{"n_head": 2, "d_mlp": 128, "activation": "swiglu", "norm_place": "pre", "extras": ["local attention windows", "exclusive self-attention", "value residuals", "hashed n-gram embeddings", "an embedding shortcut", "skips across layers", "capped logits"], "init": "uniform", "init_std_o": 0.0, "init_std_up": 0.0624, "init_std_down": 0.0, "lr": 0.00783, "decay_shape": "linear", "final_lr_fraction": 0.1}
Each number is 128 + 24 x the weight over its row's rms, rounded and kept within 0 to 255. Layers, rows and columns count from 0. Numbers have three digits each. The size before them is the row's rms in percent of the matrix's.

# layer 2 MLP down (transposed), 128x96, rms 0.245, rows 97-127, columns 0-95
104:118188129156123107144093162151104137109146124091137134150120120137156083152122122178117127123094138088133122162133094079149115152132073118108149092122154100138150150131165101162084132143135109166150130121135178138168117145139126124093120095119128089136151137134145135125086109118148150123
106:142117130119096127119111106141096178173154105132129159146147150163122132104140138136131120149133118156123137123110089134126136081114109108120134109157077155170157121100096135106093102117160147124119110120186086122093144127150102118137163080150151136102117114066111128149162119160098129113
107:141095106110136128122140128161113103173114086128125090160108091146122157104150089142139100119132110186145126130161102096108109108139145143082148161076129104173103149153114142108130131135120132121133135111095147129102097126085111104164164172124107135109112130140174161119165105140109126124
099:135126095137134097085116110143132129117116152112121133127121140152152110179127118096091129133094134186130126136128096135145140135148098128139155119116086159138137127172186150130142072090098150098159136142166151164138129077151182128125158138104142118143134115149171129140087114141143109150
104:135126155118157156150175121095146112133135139125158134126148160124103112134151094145144121163140071121102112103111118130107103130140161167126076124154133142149132121136107148139129156127126156121103140105140166146102161117131168170185143109155093128172102141181098151148157145136163126162
091:151107101121106152121151133121156130109118129116131160120081153105153077156149168140151086140131135114139169064138103112104111155103137100157105141131125115177082138138177145082124145137116092150159121129137125132112104124162096141141140149124119094148168101148141097105150136137158125094
103:110112129129166100114097088146096154106133149119170132156131144116121133150117149121154128140135216109126096142105125146100133097109134134105103141134174118133174183115122147120117102142141101068082118115118153108146116149135149125136099145105106160154126112114077129159120152102134144127
106:128158156142135164113097106145163091101092146118135157138151166121102111063136128145155151127121119156140119096153101140123154159222075127112128080115130111120120133137139143135166135102129156098116144140140116115156163127156146108148124112114122123081140116094131115111138116146115141150
108:119110138110123174122138140108133092134144135150131163125102158136134116124108134132119121113141113130145182168154106117147114101138135102132149065144080162166136130127089149149121131125153075152188108154105190114134102147165157119137144129126139128076129150092153157132165129132140124107
094:176116140086098146123169113145114124155123142166116132128130159122148130113147138153147149123118136137104150125134178153092094112147159099121152134163122144124152128097070112167137136096125195132103099118095075136138137134140126136135127109115090138166144160123102088120152141084155106145
102:128143124140087097096088184173106142099147166144145108116070123132127120116145146128113103119109142178129149140110128088091106076158125102124146103146131106159149098125130121132136120143144116111070147094126130155116114130112139154145129122154137083100121105108125108091118130075102157126
092:128121135114126120092171128072145144156135126112107132108127125099156085132125111143102125191109173124135096160073124148120139151061100149112138111091131116092106119097129134115102145130114098125126092128106158131167122152128128153131133122070161148112136141157106116150158090140138138115
093:097149106090139126152132123081137151160162161178153105133132136120141122150147138154107119097152128167151113130144140153114124147119099182112118133132107112144123106139121157139126157113161143120077153101138136148123141106127097145163139126196126182125119167111124175074125116104109120149
117:133150089136182094125142084119129126159156124080131127103112121121093133172089131175170122136120122141143155116153101122137117125158140110090104108096088145122134191144112147101122142140134172131119125104111102113186152099116178131124100129126117174141140154135150140113113114115145114123
101:135188079103125117122113128171120154083117116097130104101167138132190120128116099126143147116142124134166137133113122079093062110145124143158143124103126107134094105163151174099112142151139141141110128147099111110153119104089176145124147102122103166137114134126130139103138121152127110128
094:123107126189130070114086131123119136142151134140150126126140104168137113122111148091104112104152172105121113105118110097146145105147130132171165136158124144184131129128114149099158070165122099156099132140111156106145121122171125098135128132074123137116151110094115109166097116141155139128
091:106155126148160111118138129128125116135090111218108151127167113149154163162084083096132096134110137125077103160157122116110121134112157117130143106150109101161123100163115132103148117116152128143150188091134157163124140104115135149112150106100140111092099144128113120146147132138129133110
102:120116144152115133136114130116106125092160094111065133143124170139144093098124110118173143142112088148095158112137090104087112150125123115104083115145116154156134071107116152181103146117123149125098142154122086094102120114112121151098139150128129129105155144117123164104161118114129125078
106:115151157135138128157161122158131121116106122101129138167101148168121075122093134110102113115137085146149144099144147106078154146135161138162118113167115140129126176124139141150127133103120121130116058094120127114070155103163156120095116162117104085136164138154125147123120140094144111128
107:117143114151120122132128166177131130146125143173161155074130133136110137119126125063129104100150140122142138144101140155115136151076162179127078122132109140098161129156184083175150117097142106140143140132134131069157142136118163149137127106125129153144135116131161137117143137141119099129
105:163090154156123094098151112123100157116120136110166137103120118137075106132131153121131097131115143116136101149059146159126119147096087105135086072111105097151117135108104130123134127128128118114167153126119114158150157141151099146115119137164136110134129149139181077105086123152161121133
093:061138094096096132134082088116131163098095154130153114169150105128090143086142128099130113140131119144155123143168104166163120130119105104110116154114136096135110107149110097132134186132070162152126131125150168112144138117151110135146122104146151149101141154130154120133148142153107127100
103:104078136139077147151125140140105148129153121130138100137122124149174142119132125128149128138152153095135143104167126101080119121134103086178145126163131168157139152097132140141132126134132110132092108088182101172083096161148134140106134138121112098098095133070106146130125136107129136098
095:086077129147139148153142118165112123137114126094125123145127124092122090132111125112106125146129143138121139123133081163165180130116122140175090160127080162107099140154134102130137129111140139110117136101117120163140116107087104151098122097111144147120077120155099130171071166134097112151
111:127106142139108131110094107146117105118156136141111140178108145124122154150131135077164140168139100128172097100167129126121122153109110110161128131124119138101094112178118099135126130123111139099149067164120108100128146138166116135156134111106127124219102107141110098141138112124120168116
091:121130085175114143137132127117141094117124066092150108134094100120166122167131074141140090115086143103166154145126111124126121128108124094113062118136152160128125117156094129143153153119104134100139146151124156124100132125132148119123174118159120102118095116104137154173149168147123114103
102:120131132153120165139145153178100130139149119175133096155139168105136107132148148146152114099127134127180116104157123104100078139148101158167146133122162138167112155121138104139147161180146126136162144132126159108132164145164125125131122143096118143140153132127172091137113148059126123145
094:113124132124188095145106160139092112120140071158144146104099146091126095171137132127103097135178158112137104153141119120117137111133115136147146107133133097116134124114060165145087160107111108131121102161128124120132105160132095100126148143099115125091120153115137086097120122123073138110
108:095115107159124131110114125158146118152158166137090141121111120129174122077152169120114152124116155139123113092144093176116149169104116102092131153190127146140117120167099146136135116128106134126163127136113129160141099127084085122164081132082153127127160105101117143143101136132132141146
096:148091108111206112150125103143110143110140118081128174132148115113121107134146128111147121100100154138108157158146149140112162139150162100129175115110139112117108142117189087155110111128144141113123072157118150150108115114164143148110127089097101117112085124134129134112145108112163150116
097:114128161157138115125139166133094139130130112084133135139117134105175122108138097105138135093143104170173155167120145156144113122143091084151091161149110124111137123115085135134106153096168129104103091112113106142113096167126164097139139122126087149123111088112133112093128114084081133138
# layer 2 MLP gate, 128x96, rms 0.344, rows 98-127, columns 0-95
103:110170098159131145107148128148129115143161149106111092115108130130140132141141103112158158126143138123132120129122126091148156156152098147126097127065161155191102084115099102106086093081118159148131127134138111109148100148138141110114131118123135121130104155134120162102118188143178157152
092:160122084111145117177128101124127115161128129146155113113130081128146120125149119133118110102092143156170096139115138148114138112121103179113111120117128119182132157114100103138094072132078143081098122102151120118127070131134148095137118141144093120136102108090124157125177125117109143107
104:079101186101141139154117133137131154122137120175113128129145107116117126112119132144167085130150108099121092139102171105127127121110135119123151150157162139129141098145121113116086114165150098166090108138108115126129108187070093081113140148147103115081111132101123132122157157126110115114
114:132138095140132104084112134137091109095163165150128105113113091095170146126132149129119117079113143139140109149129110138111146122128115121139115140183115158133135116107151095135143100101132078150158105107093157099172116143129103102107104157128126161148168132063165139145133151119117081130
098:153114113152146136151115111124131143104116135141108140111143142132165113119161168181169123160145126124111118118129131161107103137118137083144094164133121109157089158119150134114095114154095106168099175180108112110080142118124111168150130156150162091159116115149148156137128131087156093138
114:157120147121116122147161164127167099181124098166131093126137124090123134115103113134119159143122091143128122123151147115095108158123108144139130172116111133138120092158124137134150157124101124173152098149142125135090130133129103103130151111131176104111132132118203125109183104163182105112
100:102164139133108181120117130148163114114131144097116135164127152169106114097130126125158146136129093130128100093136097168142153104184083121143160093112097119148143143126074101137138114132121155132086108117169108110105155142165135144133145094109131147130123148124121157080187108147124123137
094:108135146133166139146151110165123141118145130108153116106143071122123090177143125106120151147112168161132109144078175109128138094138126082122100160093121123121081116159127136117143133116158160126145156159134150146137161107142141090091126097145121138174148071139096119141134141114095140110
091:120131113106140138154172143135105130135161130151109149114129132136168161173103138132148113145113120151140130074123134148111131112168148157095082085119098134165162134097157149131180148100143156118141152154114087132119159148150111140120129130087117128121139124191137149123154162113159076111
113:136107135130150164129145148100125104113167105132165149148083161114102134183115106175106146118138094100128106104125124144126119106090121121152112160174115146139141139121132090120171129144146079153124120176128099143098168146153105143111111134135117193105139137117125119123103159149099123087
104:141118097136141160088127104152151088155150157176130133124110131124162092134131133166138089174132119127131122139089127123149156169085129138133170155120162143146133097096158100139147149107082105123144125139104114089111128137084157161127141084091128104119129135158173125143142135086123136143
098:097090172123119190175174141120107136116137111115091164097121105136118137133085124132153120128096141142163133115120140121163094069121153153126114083151117144135165123119112129134118123105147108133079161084132087141131111139130155127126140159098118122140114084139152127120167112106106160128
099:146122097146163134134111138107080113103149091143149125088119124129122103145139167153146131190102118158143136157188135081177170131130122131108072091069103131148129128173130119134138105093118119107106120120088108130110156158121113127119105093111126129100125133127146138113134115117135098132
089:158168116115122090131182122116143143118124180140111106127148129135124164137068116145181136116104120109160150091143100129100101165127129133183116129135150165142135125144130126155091104169084147149103140125154120094120103166149130119106134146126166115162136153116120164096161140142098135125
098:106096128096138159120157119139148128096176127131119120178110115131076150127097147083111108158139087100120154138097117139131090145129158138097115105115124095095179125148146105158174120112170139072095130141101127164096133117140118160128134105139129149134119105125107149124181134107129141118
111:164125132085119145142087113105145123125172130088140090106104152126123103121147152143109145117149124131134124109086159121151111053170112142141127122142109146092149136110138163171129124148099121163098119164117114081113136152146100089075098148142121112125103113152136168148129119115147096112
084:156149100162132103134140140135112138116140131123163075077103156146129108145097157141150157115107151131182125104133143117139103154169136128170141171123106130086129133138088099124138082156102096142148157125105078092143126147161136124159104110118166098125104125139156158101126100130142104119
113:123114155184136132134167134117077103156132169116148082148100157145133135127135140115104143135120127100151190152109127111089141141158134089082124133159127098129124107157117150138136156156114105127121079101151144129079127147154134127085126120079122109126117144174134128139126134093118127083
105:075129100119114138109164119112137132128104098143139112114093153103180128132105143110122117154129175154173125104133098099150104124148107169145173145123121127116159137075108098128106091143120127093103121109138092119108152097179134123123129131116142136137131114158076142102135140071109131090
100:088110098110129124185157175109136128121130141105121113098134090102156142121110146119117122142135177188163123112161145102163154094117136135139125117132135124110142130128113117087136113184128128182138159148130103168122165127161122112161124148083144100131127108113105143108161137132120076111
080:086135121136122107104108137126134143138112164074085134093139138178149129137136131114119124157135119158131094149162125104140128121076083108108166093105104142151187140142131134131166139140117114083124129130116154096104123148132090142130131132118157116089112144152110116166136152078157164090
116:133121084146109129139136116088114126115127126106165115095160166159161150118109141157141133157113177119145150100134130116088135144134090107125108122168141169125091158137098152153142174117091160158094098055148107142124124140128115099137138100114129137132119118125143159138144119149129146066
106:082124128156130133157142128127138111088095142105162160166128114085107128144151136133154123140130186138108142111119109161114159083117097151144122138167117136137161129140145137162165112125165145098124122104117100149142121087092156157098127102137135178127045124123118129136139156141100128136
107:124073139129146126143149150126150147119178124135139123163133155153141152113138143149109105137136145179163077154169123160091136125164114097116117127150133143133077128143092169173136126083114155138098102129143085110130141136119091119082131124126152115181132147159149140151113106130120119098
076:135133126099139151099125138178175099154130180138149092143125134128162109147095167144166109164137126114132149149122135154115135098115121165155154147099111122100114142138136119163081137118116112139098109153123150156154148099144150123088149123100144173113140101152138121145084086146082091118
107:122085106111147146160151081113111162146112117136110101086103148136132154114130104107158111175129102127140154114083117145136102148089148098106097161135115123124148091130120120111090093124132078139098119111108089093072119095117145184129135111157138132121109123104110155109146135155146110121
094:094124139142190078128095132120083086118129105101119121127110162142147132124115151143130084093148139113108110115153156128129129138075104094124181135129145110112114122164106144133083158127124102128118110160133122148131119152126127084102164130103096107083151125144132100118098098094097100105
103:085125096134125112150135142132168122148150142091146110121148108096141115094117144120161113106129137088159139178131120160142104109112150090121121147121107156126132126164136107160156186158202129131132144176123123113098092112111118103109147138102155165153099106135101115094116112109104154148
102:083122135132115124096143143141131106105080153123144097124106123129104148124105154111123123138129138161162093140139127133129131144119147123121105131109128126203173125133077172130138147126148148093145164141132152144106110160091102132180126154120154181138127117088158138162102141120070117158
112:151137123127156114166169089148154127101143142125116089146097136185132189110129141080141151114165098107135124114114142122150122113134135111095148119122091110148125128155141102182124118132174107143130119173189081149097121143157129138148133152146126122117144115141130113145129137110120124066
# layer 2 MLP up, 128x96, rms 0.35, rows 98-127, columns 0-95
109:134125093133129071099120119155138124133129129132139092150122123083104141108127096124143161124120152128126127136149097140118100117153114111147177124175083099122156122120078123150129160112147154133077187152168104120170111103143093118157112181153120166117129130106094155148145115133120110122
097:152109114079135101150106098123133124117117094131126110177110077109144143099170107172149094090112132173146133128156142101113153126088119122123128090102147138150170111131106114141123122143127172117131116101082131150140086137104097079163137160115120116098130116154119143113162105098100122144
080:181118133126147135127080128142192164124127159145125125115156110158082143102088135106135100135142099110115118147088120115120121141114142126148136132149156105161117145155141108158109135134087097137122124123125099134121122164097116086138149114158166079077067123140126170160123122142134111149
108:122141172085135104112107124123123134154121125142158143118151161090100130136113121164104119130133075114115133129142155122127111097131121133115137155149130091144115072110119156086110173052140157079127153102171112170126099130133121124135097139155096148121137111066109136137120107141145111117
094:105153124138109144142136149135092114121122148184128104115138091145101131168094052163110167098119121133147087113129143102144125132174138124106127093161133122085118108135110136161159166130130145112102156154126135125173118175160086126131109127125149129118134111131131100124111104154083111162
101:099188123127111128118133141142132131139126096156164128113190085138125126125109155124130160144128101107070136188167129113117142141161164111143158106123148172064123128136095137130145135120104152110148128131134123127146146096093122128200154133149131124143134123138131135123137130130169099093
100:145102113138180137139111133139132109141128113120105077159111142131092146101077114142142158128126116155139147084127137151108129155175133145126149092092136165116158106126134135156152157101114115115101134118102108096128165113167153098127135120127105084144083151070138100074119100117138116113
093:104108161105095104104126155148127112142125123123117165111127128147140142082123138119135093097182085077126127140165121122118124131171153121087151109145122130162107137118131118134122089151147065111136110134120150104149117128123128133162095169094151144124140154071153166176151098118157121125
105:087128128167117143126111123184121105119145109107131142105130169128149103115149134111170099093115155135122128110125162109131114125162161144129109125128103112138122095118155147133171096127127170103089109100110137131145108137122100130108141109109087088099088107181058117101131120152112128173
103:093125102120120161072078175132141149130122118174153166116105160130130143138159123114169139102134115176126115161157143088108130097121085148144173145132092148160116138090135083112141137167083108134131154124132102156141126106113107115121150142121113125160148102116140119116141152141106137090
087:168122120098115146114082143157104116137122158164121094122130109161150166160151180095125122077154126152113134127160141110098127116169149152137174125133143110153129094144124125132108119082138150138133142082168092116121154126148139087141160118139144107117154158114128115087113168163130098123
087:111147162077138129114141121090135133157114172146146099146061123145124148121126168101111115064146153174124142172134128113131133145120129138097080130126105128179139094111127156094092114123165142145108155131148105141146136112151123122117142099149102136133101164109131134111118104072144132118
105:138133134158124101106123115089119131111148088112154141124126130135139138185098141128120132176092158143133129116183117102128122087151161108167090076067092179123128159133124107120149130109151171119108140151110120183146145121101137106108139112139141117134118122110160137106095131112161121107
119:137137072115153085145130114149110151087105116133064078138149122173166152134110109152113119118131108128134135126137118083084090121091134143124132141123158142128088072117165157142147108128165164129108115145121120103097109122143167169120162125094117130149134156138143106110132114151121122144
096:141102109116132108129093138141151123123146094147169136141158088105127122145112164148118129133142144150117125148088158103122101107111190121159111096144153151129157098142102139079130121128107141122106133124066164132128109093162090116143135080127108118090158120128101138196089131121133138120
103:142097111146102106115119090111161133128136127096097160138153162131121166131114140105112114093156112123075104130150114078113103120111143147078120138107121151138079169113123097119161097113150145100133155113125112107135091147084116132110106130092160123116099130170080098130151113112116134173
106:121124145127115135128109144156133136080129135106058154163121158111169103151124116142138133152113137112081128091102070140095139132105113141087124095150122125153116111117099189123134131108101126135119121133124132127097106131102112091071142156096150129100150125141107141090105170146104160132
114:133153143126145106122118149161115150114156120152174131151137141184106104131134099141087111091147117125129139100110140145103158157113140150159119092138130116146160150136095148138078132115098127165115133144131130140095153128135120098062115181108116085140100125142072122083118117117109097150
108:131142140143091140097167168179103113127137154125111167114131145113115125149129130078089133117134138133135147136096136160121138163082093123131132108127111123113141140179162115141120112113136095136161151112116105089205123138098133187118137075094120135149119159144155128115144131145130125159
107:155091159117113119119121162121148155145115116108176124139093133133081121120127102130113101130112094119113106130124102130146071166100148137133136090117117105177156122152129091119107141117138120093100138151126136109128167126131099142111078150166134096154095147155154093160073145162142147158
111:142119149147136122156151152111119132179137099069124139089119155159163115155113139153111096120133164127123140095121121108094110097100137133140114122119113180129144176129118137109142104118147107110154122149075126137154131094096143098104108139144161082129099116143084090108110128093103170150
108:147140069121110141165144143114140160182122125115114070114136139151126146110123153124143150119152138114168152142166119122094145171136094114182141180154129163188125159127144115171132089146115125139114116131164137134118118152150139151090112122117129071114141148124135145141125113144128124099
093:140136095122110100107125117132124151186168161158126115142139086164118113063115163163166178108156102172130125108141166114110118108111142094140125153128181153109110101119085098123122131116114162101130123139117144109109096152110133122151141123135142114158129138147160112111159106114160113104
109:127122087149115110111150105169128144119138115102108099160111131133126154136174139106132174183130096119164130100145100105143109113131089114133096134159094117120111107148165132147123165161131104162129083137113104122143149108163127137163127133112099110191112175120110083112152117113122165115
077:125120115193114128167116106130088168125105078137140142089122118147109131111161114154115122073109116106130085113143132077099149115134099095126109089173115115156154095133074148116149130140116102129120117092113118126097111139102102125152100121123137123149120139143093139118171150125137141172
092:122138159102106149119083151183151145160133135149136129120150111089134127126151150117148117093138123133092140136129091101163076109142069130155153122140134105154106183113093143153136135139127135164145117142080160127144147144116125131142133098151139085108179153116160111146110158116156149155
071:144138115144122175152129115119125101141134138149165109163110089153123124124121141102128143137142125126101116083114134134120150083141191162132144127132123131155136112095125151112143146114150093166152080168169136117144127141175116133099088132098141125198103173122100144111120130160081134127
134:100057117150115106165153122074130130167106126132102123161151131096171133101169164069168130115137132160113148102122129133139131116127108085111134138133132123124191129099097106142120104145110102150133125160149124118133136145107100127118150134105128104126130128123146122127097160111157194136
096:130131134156170093104147110130148093110151135122163174165182075120139118107181092129147124093092143100093099108098140136146161104130095139127147144120113109117100167149065129102110138103151147111138126111131137153127119154129152120115103143136081135142152103130150102095132145153118134128
107:091160137088133148095094143160130140122151091114132136112123107089121107126129122117136110098149114167147128155137117100112148125136093131115132158185136138110142132125090124165117135118100110106130176104114097142106129134093155138128180123061056100132162142119114158098129112138098136136